config.yaml
norm: "layernorm"
norm_place: "pre"
positions: "learned"
qk_norm: false
attn_scale: 0.177
tie_embeddings: true
init: "normal"
init_std_up: 0.0149
beta2: 0.99
lr_head: 0.00612
grad_clip: 2.0
decay_fraction: 0.803
batch_tokens: 65536
Each number is 128 + 24 x the weight over the matrix's rms, rounded and kept within 0 to 255. Layers, rows and columns count from 0. Numbers have three digits each.

# layer 9 MLP up, 1280x320, rms 0.0736, rows 1098-1204, columns 256-319
153140139142146109124137126132127111147118116129121145094139131174101110119125093107129147129120150143113119125151095155140154108136159103086088099116143121152100117176169163112127141172119139
109142139140125109111089148072146079111094105102155108144133112126155127090135139131152120150112146111070115127154078164096128134182084128130125119120191131131090109152172174111060156109164137
128101099086162128114146149155125116104172096116143158091110084148141102170138147125084131135200098194152108151135115142110081122132122130145110167093093132138176086122145190155110132157114135
119170116104139089120156153107138112127137112104082093133113081115104167137124122129086149166107124106138123127161138186161110120155168115090130110166129113108115121115124123096134177151115121
144153105150131152133139155129154113124128124144126072112128128101126163128164107109104156135097087125150123204122124117108100116116122112102107129125148156132124117143149166103126118130143143
102115119125158109121137146125182101131124129093121107153119137145131131108137101094180093159137106142147093119103133165137137114101178111160107114122191167096102113183171107144127122100146143
105134113127116136142113152109186139116120086132138153114146147116104106136152112085141137136163116101125130102077090158171123110146122109141122124095147140126112154208140133146139174154149135
129125139091117084094105136135114140182148135121152123111112085153133078148116133190154121129103123108101098099107126171125098113159071115121146157115162162118119136132126139131181093099085129
134169140134114142103087140178122087099150122084098164101113095119125095150140133131138137122135094144164109136122113109126093079146135104112087103122125185117160148118179111136098161096072176
124158168092116141109092146154107125103186113151101117119147153117125123139118144186110154148135148157133142153104106126101127126161104105128105123106142146113163115173132151141114158106133126
153104127101128152117123151150108118063151110101109118143124064149109068094143132153157153134134173111165113129102069125112058118099155114105163172116180131139188160124099122148170097067140120
129117138060116104129115144125140143110127132126112105097149104137083126081137189118112110136128161109099118159106131133106105114150165141148154138139124128103154128154124158122121136110083127
113096125149088105107123154123201159133119114165086110121132115100158125158113121098113142118122130126119109069103164160133138108134105164110119129132117120118118135129150120118134109107147154
063189081094141153107175155104121094087121125132105138118118136132108125119162118117067110138148088121120106151097115197133166120125170118089097132154137096142161109176149151104127157153104124
157112175129131110099141154141122126135127104099106104127104129115149083125153131140100136127157160126149130150117098099164093102160149093148170140124170114125120143127127143121118145124094144
137137144093151118097100133136142105080150116104152096119151146124144103113126138122104145132146108157110121114119126165150118125160137125102130162106133135108116143167100128133115126158139156
115100129152126161109145152139136145108099149078174115149137164179165120097145106113157162130155143110095101117141100116068139112104114122178112148102140131108168147133134144136134106106118166
073130119111108138122108160106141125080160114103127173149131136118102099092137120121133124132180156183132115151134108152157151128121104132153089148142105136098168106164119134181123156128136136
141132128115165123127174155099149138093128118122109094116134156093144106103144075100106117149142145141116120155144122134114124123131109074124118162130126125100159131099111126131133133137142123
141097118133130149115112145105104135119157117132180133118155132116155141119136122115158089128154069152134097089134125137162148123111118122131148146125159152081115113149129116141135119107080126
112135097118122132111100152126109131128111126118141167157142159094106139100187100149087189132105128147179110110114154140144093134141148148155138112066172157077132145125174094122102123074133140
093187146157123095093163140118108102086097083101084096173151138156115114132126129082103148125131156155116173140144095161138093078118129132138118124093115082116125101150129118130141128134144104
114094120103126096135152132114112123136120121128128071137130131132101110134131149132110124145150146105129160183139147183118095110141078116105128137125143128109151162128131131121104140153074154
105112110125121141119132147086179097139178109098084156091127091099091122107141119162134155148099185156196101066096100148099116116118156110112137119163136103148155093098139181118132122134141114
152122093130117109121133153160121109082126136185123082157140128083110132141139113160107107160119141103105111119112148131102111128132102093121179158112113165126136115150111116125211084128121103
084166091152172126116132146091130111088151136137123147077121162169158128072158104118131100150161125085135094137139120126122122095190135149128134158138155108108161099135127132149136163158143170
162115108120137130114172147124138105132140164107164105166115123104128097134160098116137150128096095111167090112080157119120131133120134060117160148139117100119104124089089121171156107155115126
128135067086099069113131127127128096116117106148130132143109147172143174108144107124094137144136132135105137133125160112131134101163101132162078143136174125140155125117134152114110168097134131
118119156128131104129148145132113102078109118143100104154101119118153128116139149144132145149135098120129099129169161127159110094137127068144135130146106153098099142121109158128180137132144168
112175130103146155121141141095117177094154152115117110132118162073075101148140147132127103149149165154122112125109091161138103129136132127124136143111144106109105137139135138099151098166080179
151160126098130159099124146159135131085141110133134113125111131088138120160180127153139150159086114118106139137147106119128078153173112122125130102121097111121134140147176132107157104190088136
096139098145169116134151126098144099151127169128136157110126137095148167095130093098122097137120133123130087113162105161113110117201118120065095138146142153111129062150163105125134111121131107
154117105097142145122188142167140152134116099149129112130132129127162125088147093100127187142133147176137103107106146125168108103144126103167117117123077154061126137207111117170100118119114181
078137125100121122115129154144129092128111110151104114149120111111143126107144111141117137156117157159135149133112141097138105114135061151139125140120136110129132135151122118125131144085136127
116135126138130127132129146144151129159121117124082125146166187146126123121156098069103156129128095146138095097108092142099106067151135091148119156099129142069109101177104122112119111099098111
154096143101175142143157144129154149150111148096127137116110115169161117132136102120112151167118126120186110119138100132115121106109115147136116155147104153110109117155121153142137116096128168
147129139151165100115139157073133105121146074140163132115124112111176179124128094108151136150161100122104103152123112130170168116090129075139168117072135159127103127113138153122104133136137132
138122168133116127140135150163157082108114130109090105164138105110116123129117134121099091143093167144098117151118111099116074094123143125155135147130135096140146083134102113135127114105068152
118124106103151129124075158152156144108134144124070098154161161084132102144161107128103191131175152166112089151105106131121128111120111120147091152131117169086157132137108148172124145140127096
080137110143135139119122140139150148101145116116144074126127145109172143156139117128140124132108145105121124131142130158149111097122132096170118106134103211109140096092106172136142121138100161
130101106130128120126158153129128109092150120125132094141138156139132105114160144139095149132103153125146110134122145122134107087130129124096133140100158111085141082127159142166119100122118149
112086112149158089128113142159119120145130099138131099110123135122165129133139126114147177141111133121167125148123132110141122092113139109131124129109148106067144136113134177121168149082130173
073101130088109132115137140073111108157179093093079145117133119141113150138137124171172139156122191148102082113125119130150150126126174112083105125110117124135108100141101153133123082110090147
106149146100168097111128150133186079158088096138102096141102145098154161120165102163108166145166185161137146093134134146150103150120159093133077137093160086148121075136096151098157126142124159
159157129119133110094099150106124103130100113118154121162098083111169089146168119134132123126125146128131150140067132156129102120164138135168123101088123170131142166095163119152117132096146111
118132158099168110103082136111086103133135130082120127106067114139177117174128086145134135085151129168107108134096148108129111101114081102110136123129160142113144164129157133110117122103083174
128092105156125155122125148105117163135160147131146133157123154105050131144129093117101133163111149151166112079131096137101115092184115147125112131129126166105153126185143163149152180136128116
129123117123138139114144149149144117125093127112113096113140105130132134112127145149121129148134164144114138133142122138070132135206131119105116132079193161115116119193149146086078101134139107
119144126172120103102142152117128140164099118095122158153118128128153117124136105115158143133132160128171118130126153160120115110108133160126133103120130126121136138128124122146143131112096106
117115125122140110106118139072103147136136118099133136119125087101109081126131092086115101151144125094097133139109063150124089112147132086133187118156131091141172062136096142105194110126096119
086136155113183113125150148132134128121136105156155147183156115135189151156182094153107085159119143147136081153105129145136131119132164163109156161146120189109139078152202097138111101123051128
123092096105170146121142134117102115075097095096101100141141097140119111157126113179134184163130141171111114136134165130129133140136086140103171138130123125155091093176166153061107069143112126
102121142090140176146144143128097159104109122135145110116132127145080097170131119144114160155117108149091092161141146140135112119108182138157173122143157130070116175126123144100141102146047168
156098110152166102105115163148138086099166109135061132126157137103100097137124156155125138119104125161159132086117142124099157099115196082072114147102147117127093107187114202105131070114106122
111121164137133125104108148104116140161116133096125148129064132149172110145143127134148126100183131131135130134127103115114081114154129095170104121116154116152151134151130115162148142130109160
133082133124150074128135142103131111151112146110097166165124131165112115136130170121126110132115137097156134134141130136105123126140084131147132146090120146092124111135168134130125135106143131
139108124134129138121144171102135130137085127146121080126075136132168120142180106127121143124126121103129104137132118095133087117096131182136097140071127132132126088137126150124114136107134148
123156105141129103124164154131128139123087103139174086124131129150144141132146140134111160146118122118138119120110164121131115110164132119099117142083134153111140114160128125172148092097081162
084139160136167082111127147142141118163069107120090137085101082117109124143129155112117120118112116129126130132119124145088141113174127130125138135107140146124142127143166130155177122131110142
082170115079103074092128139080103138151100095097062143121117127121117126135137150125131162122177145168112121143158095100149112126150125092154152148120114115120143110156140144124146154106122110
139123112133152136120128146098153146127160101096123140095144158156143109105131148089098129142151140147154098164134085082159139107133062106139182140124152143108156103188168106173097115122105102
111137117101133136116105155071146118048089101124058162156159132161069172114149107111101145142114150160107122085087083140114097094114145121110092101111138128157144102176157135121162108159134114
124155127096092131118124162142149144076136100118097136149122145057119157130174112191135104117138137205120135155100144170127088103128135120124140107140149130156164152136102117170148118086117079
144125097099159139118132144112118169142168087107094116106165170116124119129131159081090098148171092133133161161129111102073117162202138135124127101108142143116153164158121099152061130133143128
130099153123119097086135155124117120112176137131128103140121121124130090119137135133112113119104153150083134158084094102147120099137124114137075158128166088113152140110081147111089130136082135
115106155138119160115152148130112137079124118099152136096112107131115117108152139122137114135099132131139089113090145126104135126130145143103143125141165155071100120130181124149122114120084165
144172136087147099151135140127140137103139142112127129117121108074101162096148123134139098138132156189157114127093126138157110112149145094150128139119128155128120106136087114160120109139083129
109127121081119133128142134132102144075136118132105140113123140133142154136131104133090146145115149122119070136124109102139145137122082134129120152146138114120132124143130111152168095150130108
114151134090073150124100138117139144163174123084147133152134136123131121068147150141090131149161156148173142080113113100151101102108112180128106132140146133116120126122082156171131085118111162
143097113136112122127115155107108138103096090079115083096149185150107115095155132115126165149165165124139118133156142122143168110192101127086082117100175137079109099132158123105147118120131134
139152113090124119113098158167131138157174062127103146145183120135183168121150126184112092142140121171149124134116127094105142141187096119175097138079133170097109141138159139176089118113104118
116094128058145117123120148143141099116088109137123152163121113089124133149141142172115113130077159114141160142111142136129095146124152144139136160089144182140135154123125130137140114122119171
121162150086137113130169147115098106135106100097151126127129123130096169113148171124131102155117128135170124142112133127138125148123158151100097123109134116120136111128111094142134081088079105
131179088108154120106112150091176139097143076102120145114128156148113165133169110127120159140146117130110104102176082118099123142151105125099132119125132183155097101165074088112131136119151124
123148128109071119125109143123095144068155139107146134088107112129134119124147115121102130142100130106108098159097116159068126087143101127158111121119134143121154116122134150139114124151132146
105113122115148129133142152130131096157106102102127079164109139180109113093154197129078153146151145136075111129161132127159099100163099105151116148105156135094108134136133163102143152148123121
118151143110151158133161147104116108133149110114123076143116140089180060131156150138077107138133089140127119126125119135148125114093142082121121120134128124159114148131100147145109084165119138
112137095107106158115135139131132076159179135141142099175125142135094140092144128120084164127136140121185132088116121135083108126133146166079120113091141132111123085173105165154139077117078097
119130087128123154156143141124137124126105146131148136097172112117149134125140132163135144126111112124111108125100113140125111116114134112133122126115138127120119116136118118119124143128122141
101133156135120085127127152145128148166123132083129103119140136164134092151129138112132122124133091147136123135108147101125125110140139161139147126122121116109114108155190133138148112133087127
123102134178149151117155141135144133128109137115155104153134131161164136118118126108170134123124104119132112130142112122157139109122157145131164115122119119120088091134115138143138136102148175
129114133149146149102107160097135140154119133099110129115100078155143076148137115132140084143143145137135135092125120088125111109174138134120181157112162139103149157158093141166120094134143130
097122101052103152125106142129114151127141077116112167113151121112079068158128178119088147126125125126177135137131109129093057075079132157161156109105097127134152123161135151100139136114048160
125119115120135109085117137085157146162115149078152120127155148104122036112128140107124125128152125104080121159157134103105087127123086134126132158140177121153145163185136114135128120119101188
148146149086149110106122125181114121120091091104114088136134095120154092149147069133120108125124082125119086188119159166146130107119159084149138170143105161147130120156122110136150145076070149
132137131113156141102091147088125141165142134125104134099168124076117110091159106118139115143152117145167083127129091168095083115089135082176159129120170169125123149160114113122114165099138128
124147117080118093129174158123137156121166147102131097130089169106092132073137080103135145158142085157126104173115145166155152113082145150167122197127130092111112163127104115160156112139111106
108149135131121146112107156112140083125122120058087128140119119147101141109134130099158137134122165092080124139124107163082120100127153155107073115118132156154163160149131163138100121150130101
142117165156140113098139145137132167151135135130135106166128110107157139145139132167140091156117118115133118089146103131122099128142107128137164132135120139130139136128094121139121123145105146
112153131102127118103108135126156149151134147128091068140136125157137103151130122167147095145091168165157090146123142116072085102117131135155183171112120143099126122111124140148099109080071156
125124107112147083147128141157141104107148124099126142146128144114141122091144124130112136147130115148138130123130132125147146097129110146139109123120133118124129143162111146147127133083162123
154114122117096137100136135102118153139161156135123121139089079124123136104138097147145139141132144156165110070150142102140078133105095140127132126121155175122124107134108124140147118113135120
110137125157134128091136159130115084117097115122096136160105114112124109140146106141118133124140088119104147155062143158128130090125115147136085108107174106146125089112144144152130150161116100
135127128135121114123140143092109082128118119131148091139117116139112149102150122133122125140108167120127153159126152116117124114157157118114130103103129149091172155114135131171131136074124154
113123099147140090112172146167162142109102141114108126142126150105122139124129133149119126139101114108145158115127118131115082068132115110138130143103143125151146107092128180113099105110123106
102179109100132115129137132127113128136164126127113133090110091148110115094122088103141135137129119143107105116132163144138115091135119145143104146139144152121133113164174140188148170128105139
063191163161155081125206147143180104117090125108130106163108153115168138100136136084082179135158116126095109133161055123135127081126140143134119147123130131122105106122139142128139119152114134
129082128094123143113097153113143126139147178141111138072117096101093127105124133160162150133102141140145085058130132152153153122148133153129151109117123156055124131126130127139105128118120135
128110180111066134124133155096118096107144062147151082099133127118143135109152129094097118135112111102135121108114169132086125134131121124129127142132147164111147117145171139222129124135098149
143129126116104115110127137134107117126172079121136124148125113164133113166129114185105103148135167132161099120134128170094087096132150160124117111145091120147137100160119145184151119131069137
172098139103168123128161142110155142104110134118139130145116146089158130141126115128130123136145099148112147157120115119101095117143091151144083143131130117135156127100140107137144154158108145
118124136124135142109105150139145178084121097098120161135147075139158083141130106138125110130140108131126124135122109150143099123109082109186149115139110154125116146132126128130168172150093116
113155108101137109104124152129181099097081122076127125156130135103142185130144066133108185135168123176131134133073094125140116113135117161132081128060154140146099115165170129162132107127134116
063146137108114153115128134088155128146141075080118108159141184144158112112134121129112106140137125127213132129126101128086108092117075108134094147118118107104151113140099166140147157112045162
116128095127135165131145154152147128087129108093134132153156126117097148100150149122143128144122134133126126110129100124100100122140144117143131136090137121114114114166133118113145123095135144
102127141139153071116120148078092117136151142114095176113115152139124108120130115124130162134123116099140074070149113136149091112146134131135145168124162148092179112147173143139174130125131098
166159138152120077124082162120120120106150092118133100139154195152182147140152133147101121144130118118125129186089076069113169114145103113120147147093164150110135138170142114137158128100088138
# layer 9 MLP down (transposed), 1280x320, rms 0.067, rows 1098-1204, columns 256-319
172111153132146076118151139113128112100128137124127139135130116090142118134107139163127173107129130116117140171141158139129122114100093130106166095103108116118172120100153135099101117116118154
129166164108139097133155114184078140167127105142144138109141068149092153133134139124163132142125102174107122102116158103116126148164114082106138140131169103136110098150084138095108103133143124
128146125090097083123111096123121110164129088109094130115144127116135172123107134140162135140141119165188088141093141133151149146117107087136116056115159075136119130145145083090131151094120098
167099122102111110138125130104112126144112081063122096140128147077113097161162122152127164104181131130082098120105136148094118122129165150134117166120095152098122149133122111154130132119134138
127116149119127115142099076150113101125120159131097147111137109140127137132130142145131120116112119108150177155152151093135082107119154150109098134146153107145151105136137131120145141094125127
101149120127127173149137121137157128157129134138123142099136071161103128139104127133148121129125135079128127120137156156101070155101139113137150158176108095127128135134118132138111155127119156
086112092102128125107124131162117138099175155139160142121125107114142156095106128112124156121110119131121156111127093129131122144113101138139150154113111112115128113098128116073099124123154132
142128133126143115139156078109140134109094125135115110132060107142126152151106133128141119128148139137143096150105125135148139140170120109131139128118111168128139101154121117130120165103138142
091110144135121092149142077100124109141098121142149121125135091114142133145127135144123120101126123124123133125126134148133103113113134099118126196131092136110114087112108109094129107133152129
136155158121116100106087170106101092147107139106107150115106104126168110136168108075120115158113175115182128163125135108098130099158124147126142126150099127132109086131095189091101156076126082
070161086141159140154153090133134128129172166094120139152106170143132131092109142128153134106181145100147153131151110086137103113132128116124113140120146184141122122158152132097145132133093134
082142135130087125193126136125109148153167175133084175128125098130104155140135112112098103166147123121131117153111112162105179117143071156113175136170145129127093163109112124115144125129148059
119134141094049148148107113120126128077105125068144166092137120082090142116083160130128101116152111115135140128130130117126165164115141120134144134105153162103096141168111156103163126138141126
106131124187105102142179126147099144147189155126183160144113154065133113125143096156104106095064133133107097135121178131156149112117117098065142148121151141179097110173114126096150111166109117
123099157144100147135138055120138139170170105123141121116086126117115152099120124108095079096163112129122154140154145128118113118122158165086136128088119158162120135150122148143141134138107146
078164124130177081127069076126154132103132130127093127117142138128122130120163145142131116147145141129139144138130167172143108133101135112144094151106113168126129078175108102109163104131143146
132122188151125162143156124134126111179164135178134133104122122142066126122116156180178120115108087135108093102110086114145114159125088144143131124113152138128121127126151102128140166148119115
132122179088155151124157112113137150155093106134139129163153094132141130140118116150071100155185146146151122186136158131155120139110113118117107110135140154091128134147107122145175132123106141
112083084118122084121149134140147139133130104152120166172126145144110155140104135145142157087126141128156142142121126113115173100132117132146103129131082161163110140120080150148104149129141129
112099116116127168132122106155146147154117139151127119112107099115135109117124180137106158117102138104132112120114125155146148137140132124151114092146138125136130132125113139130155093136112132
108121093142082161086125109099138124170095110078132140104115149115110107144056120109117105109149083134089160121172106153193127132110119177112070121157091132171104113162074118136119141145096127
129104094119140159109137102134150130185126108108132139103089123146135108131099156133110127131150123128135124131123117124167141146094143158132100187160145156105133128095079136139110148162147152
128112116137120182081105105149151127182104159172145168086131133111105158116115104138163121125128112130140152110152104135154120183086165140149087134153120136185087104136132154153088134133150113
131143169137130158132122129117161127134110140144142124155120097170188113138111126093142140125109074087128161151140117085098115113176089128123108122089111123084153148165146118120160152070084141
136150120120159140163147063153114141087122136110112152148149122152124119097142120136091121131127147154090150150101124105119098156112107137114148130133127097119125082101169108109137121096144120
116130116133114115128146095115101132131149152136139102104128113140133148104099121098121130142123124113162136115093102101139176096128120126123101103108124103129146083148136126114160119101147089
139108112160151117155103169096126118150135103165125108151131169135154108141151123139121121183140135108121113131137119109134112144148144127148106143140134113113114114107139071113105126088137115
125115159127134136152085121116099123089143133124128100121143155143125088141130123145130144114153079145135111143167130135144116108091134094168118134124089130123117105126137135123138125145145125
124155133132140114137132075098124109138151139104163153129150111134124137139133094105124105091144128144103116083123128145088106128132143122127127142128142146122147123076110144147134144111118134
146130163181126088097153129131115116175128135117150150122108156111097128164137117133116142062131166116142167072111136123120126148111106097141141128134126125107099147098116165185135131146126092
101134117149104119113164116161116124161085140142048096187098126094145153153113091123098138121172124092177135149108170139135142121137131154169179099151174090127114130103222157172045150123095144
086184113169082174151140113125143126100108127122109126164103146153092122144146157157105126129141127082136124159136181096125137128112153125182143092097106087139149132105126114121113134163156084
102116126131073136110180123146080096091107161051133136140115127159123162169123074171111135099127140104128132154155158106104137170090131077113153125145155139121105093111158133131193150208135141
131146110124118113125122095145181148140086121145147138112131127140128128092088145122134145109118102131120123150111131119135153144117155115150106119153127154138111145155105180113112126131113113
112143110118100189113135136124147117100109144175155154123100192119150084122110108151117134159170139133148143154092141137139129145121113120132113079191150141154106123122082110138179104191142123
120136115117108116128119116113112148121090162103119141150143186120095103107126149145122081102103116115156133097120144125143124163161121131105143154132164085156136152154145133123165111122155130
125165087135145112146130105151120094125099137181129170144153125160136182125132142113124170148136127135093122159156179123101134156134111086170157077143133139156128163100124110109064088077135131
145103168106129132113116134121099150133123189127170147102124124158141126122105065112140166112145143076117095126070124126152133127066117101089133102117143099115119143174098123073105124131121157
128150124127113141135159123140142123143130145093115145129154094136112117116124104118153089150083133134167130103123123164150177143132175109117149172117137121117163151110115127135147087144123105
138167119131174160126152086114119142089115121113111142123135141118116134117132147127141141073115143086138164080114129171098104151100132120093146135126157093139119124118134110135113147148156127
105106136108142127106195093117117112105114103139108086134147123127138138089127113181112131152144116144113120143113127136117143072157096132099146131096169149141114105139150146160145116149109130
107125145119124135126150111128129148129123161149111126110128136152134110102138118119098126105089121172095129107089112122115122153124152151111098110126143147171140162142113105154094115125115118
132165148113098139144071159099096072070096111129155130104115104173169105176184109111070150126101124111144111116153121152149097125136130150112090117156102081143125126147136123144101119124143177
143157150127134127108134112115109099163088128117141087140106149164159122144090139135188137136113111110106154102131119134149151078165088132126108095092181170123090123189165180135090128105043126
116130114131107129129113113135127156120174117137130138157129210117130127115109138127136166124106086126130117130134167089134112119142155141094117103141167090116122140080145137149141115106149123
109126124123136125142113077120119126130128112113132123106034135129138126142073134132122127107133136132118119134114128141124132108129120116126127131130133130121124133125146132125146124127108159
126142158120116123116145124163140122137102125098146120123152130162178130112138137117102180091143135100139118145135117146154118139103147154102137133104117126124114129115180112121157102115160154
167116141121142152145132102121142113117132128111126099122140081145142118109083134126137141151129137133081143141121168088121089123109120120096150172157136159107156098108114136123156134158118137
136137160079134159142132123127092105131156102139130127111099146161102097194117093112080147155107160126125146134154136076091128124150123081094129091158090143142133124131114115117174128117136148
153149150136122165137125100149112112093132168159132135114119129148139150114123157106156123134134118135124179129162115136139135200115065164152117146137148131138102123136133147133108146107105143
165103184104137112136079078115152109169137153100169116133144113099140113084097096105130134121125168148141173114116104164123115155141167102112151087104077122110175089137121095134183149133156091
135141152137135105128117166157189147156138132111142083158124138150154146119154111102130147092156081115111130108122120176107112107146146122153111133095136131161153098133097124118107122086094100
157107153169160127158108113143112143117157143131111145143104121103126157156109127107167143089158085162128169149118105119162125135100086129111103076121123138149113110146142136174119124092118127
160075124072117164078140134101139104111115103123121140098100034130172104136149140109149115094091115114140142160160123131148051088111070140167107090156130068183127148133107116130094177065130161
121113132129135114136131069117114122124131123105124139114060129125134125140093122133137135108140131124105115129128125144124123123122104127130131124137134127126131130114141143122119117124112147
113113130140071147129117119121100148071150181115099121142137138072124138123112188153134154097107122128114120122101153146107134134134117121109125139138139143136106128143097127121147121128151136
132133098089098088083120085128115141087148163111145171122121123079138134121105143110143129116151139135215143113139140078091121133123177138131134099109127147111105185167140139151102199097134103
177144158117095176166195118132129076120125132084148140083157089096124121197114123117122132109089126151119154099152090117144128139103135158109131124152110124167118113076125138075140133154105056
111129152127158109118127077127154112143133123130124128114094114102134158146111090142132126117109110140129078124112128135119107133149133123131149105133113133130129145122147129125131107130109137
131110112125118141113101105155116130149118118168160148095082160119074119130130137109144136127132116151109180092089098143123111116119163127104102127140154137107110135156127119123161114117129113
098143116171124089100118126152148151104127123117151193166123130135092136128127136123102137105100129080174069145085099140147149123170114133097144171149137141133153138144118163128157124105082114
122083087155154122142105121108119095165113128163142113128131112144114163130128144119081108147141131159102096113163071125085101134102101139166130158166155118144128146155137135126170119106104140
116108145158135138164127087125137122096121121100148114091142160139152106132132134097092156127123124146133100120141120125123113144169131153146103106111177145147139128092120119108118118150157154
094078195079127184139149123172180136167095149145127122094160081130116141156134139077130123105122100116150132138117164129156109115117130149141146177114183157161109140134156125112177082115131144
150155123138120125130095144110049139127037093126112091119116153099146122106117140116153132073133125175182130128109090133090147112150155123102149121159132113128163125130146130149131101138138185
150162143148122133120121097123130148172149101128147119114110101148113122117103117160124095067109120093124140144127113111124113169126131125148132159105125083153101144120161110158108148113148146
088107143142190138123147089155122131138066136136138133089137138146096124085158155113080154151100103146113108115147110138150111082126113145117097112133103106132106159091113089130145075101138190
133117100107142108131129109129114102143120133133125107137135133107121110118137142138148130111142115119116135133108126146126160127105132157139140121113082117127157122140100104124137128100167127
081190127109146121141163138119082128115105132100138091104124077137146178168096156133095093109128127149128101179081124157107178190150086148093126148169163137126149109091153146106113150167129121
103184120110097094145157136176134118166109134180088129116137118144154116136067148146098116131103106154083163076131079157120134140162131124135075097130157184148145148171082101092133121122155167
133105133111139116143102134121115068107145116135158133106169139139161148114120156104106136130188168075093160154125149175120137155141137083121099124144149113130192126092072165146100120140055154
092142106149116161155168114106130166110143148131153114092143070127089158084104102088144141114135161129122102145134117103160152129115127118122133118150136083142140117129154076108149134150144152
064128130135124164120124069086133123150136100116125136163114121108132108125115102156147120144131134144187127124145112125106112111127186155100111106174147130128100099143129110149124142140134151
124213133180129172107123101125116167107102142152167150154114151138120128195128149112131147129116145150090155098153116141110127145136145108167131121150133100159128164140135073095140110105106092
124107160126173124155092153065107123110098114103114117130092102116109133143113125151113127142124160101189125114164119134125085151139148138137135117145109110137123159184106143144132120103141110
119127105123102145150138083168168160105121189143140120062106124111131155109123142131127073132128147186131150170116098134153125098145091108120090104117144164185153129131119150098124131116114128
163114155153113150096138120144157124126125111128057152097104111116067124140124108097079151149147143110142146146170128134137102117153160080116125139161150153156099103165160098090170138086075116
120104115098142155128151156123128083106110168110109123172150147106112119116184144141105118181159105113079064135185146133111143135182139114130130167146120063145154125139122136096122161162118146
121122145144129145099139102126130116107128105138117123144099112119116130133131107134140132106132121129140132133126140107149136153144133117123129113145107121118123127151136130145105136112120118
143125149140106140122148089137124110118114125131123146133138134110116147117125102129133145090083138071175144096101123124123119144104118127129123130114106132104112089144145108086101145141169163
144112118150121138123147101159094140121127134164129165133149152138132114140139139130113115132137126135138107115139132164090156161129153109100144148113139134105177132108127089129160071165161166
180089112120128122096160048112145072176159126119127134154177093119120140111139145151100132125169112151101140171162097158137151129143128086102114080105135157151132137140165082157132090134161159
104162160150138146137107160153090174109149133106119121112153138129073087172171136165106161109143125113160129156126074112166162104171118123142095142175157159145124086119090174103135174126132134
097140061137169093111133163126124107134117127160131076098148179081122136163153096167083120120150148163135127151114138160170140163149108090128085136117098166118118111186149159131086184119073104
090148143146092171142186169114103068139145124103098095119140115182098150136094136135168137101079131127172139001162135091120115143161162097109119164108149127126135145089132209124095102129086180
064049134157115137155118152130141131143117145167103133110121171110115148175159126114119115138142128090138116158119161065153101143152082144127123130172129136110094115165164120121140091117138101
128155134148091154117159146148181121129119119170147125128166146089145110128112121123133130101135076129145111109160086094158119117069166147107153110114162133152092120175168140129109124121115127
089126125159123185127156133145141087143086158141123137133142106121115125157135131113116109103094147117179120086124109160121106129069134157106108085107172132095104135090114118112097115198138141
147125142118129120100154081163123135093135123150131194142168146139117101115124125116104159091125120108137173147104122155096144150115105122109101163099106134142127085124091145117119133078151110
097105124135141059097145152142114172108162136170120131175169177142090118144118140122138166136148135120126106131139075144098180113096147109135136132200152116111159113107128095126170142103154167
135137132159112138124131092127119125128140144124151148121111063164123149146105161138112142183125059164167105160137112125140116094143104115118134169139155133139126083159126110099128111132149122
132143109141103135135109094169140124090122129116129138126118157164096128118157115117146101101145110141125101137138168121120151119134113134100129143124105121113151124111126111140144138130118132
126126148097110124130144106103129120116134087106130113128111118100108152121092150139135156149102147139129133107146097112105139139115098129177153117136101071117153112126146161125143112131148164
078144148114127163120150122103128117130104142114176157116136083137117084165140140151132100127148142144140089113141113199145097107093107100142169107136114116127111135138118134107127110147161119
152161122119117131099107095132171110145129178138139120144145104112116137070143102114153140123142143163107151166136139124161119117135124097102106118132098163127099162166089131136135118115132143
118140128155118109132153126128112161162153131126120155142131121135163133185109122143106100089141073150138071184149113161122102098161131141105106122098130135148139160107097151143104107182122124
168109106143105111127130100168127186106115143139114134108134137155118121117119101191154112102123153165139175146108127138118119138155138101136105108130127114130131115180133122131076121107158169
121143115129151182140135187132163128107112091112139087163115171133143117169092140119098112095156134136109171175092104092160148147120140129143162128100080106159133061153122166114121156143159117
106148126119127103123096132081130080169076177123157139120142137151119158157143142091151130161137114152114117157180135118127122141128171106158121171071145121120097143118136134077095140166166115
132087104091131116120159081101122094114100133147117116139152112145139127140129125105157157090086107108124152077100121166132140123122113103141114157104132117140132127129170117097144099144150103
113127121141131147122147093126146099171081105150122140149139123140156100107100156143115145114088148156127129132114151091127094162166143116106120119121110096139123112122148149118121086133120163
109122136168078128132137087157146112114098129111129120099152096152107144150128134097142114099114121114100098112123116131102125123145132196098162122103185113087132120139093143139132133142133156
096117107115176112120137096103139172085141170137126141094164116152101129143105133108146169110121137085139155139120171123097147138120131110125111122105149117167125149117099165103096123103132138
121135120146154120168139118120116143124167159135122150128138117163074146149085096148120180154146121136083183153154120096116144121126157148120177150137177158098127134105146085120140117131141126
112136108097113155137160091136152116107131112147111144128184135122118136091121145135122155120106120113140122108087106163123145101141113141139132155082127127114132133168135122145164130138119110
099138090120131156106189106120155106141115113129144103179139143104130095068093143151157103102154132140132118136097124145106130124100147123103134109145153101119121135143131102132108124106123120
152124186151136157145174151124131120173124157123094145094118093089110153106122146098146102118124161130137069100119153110137160127120106137165148123145149131130165185097069129167130160158115090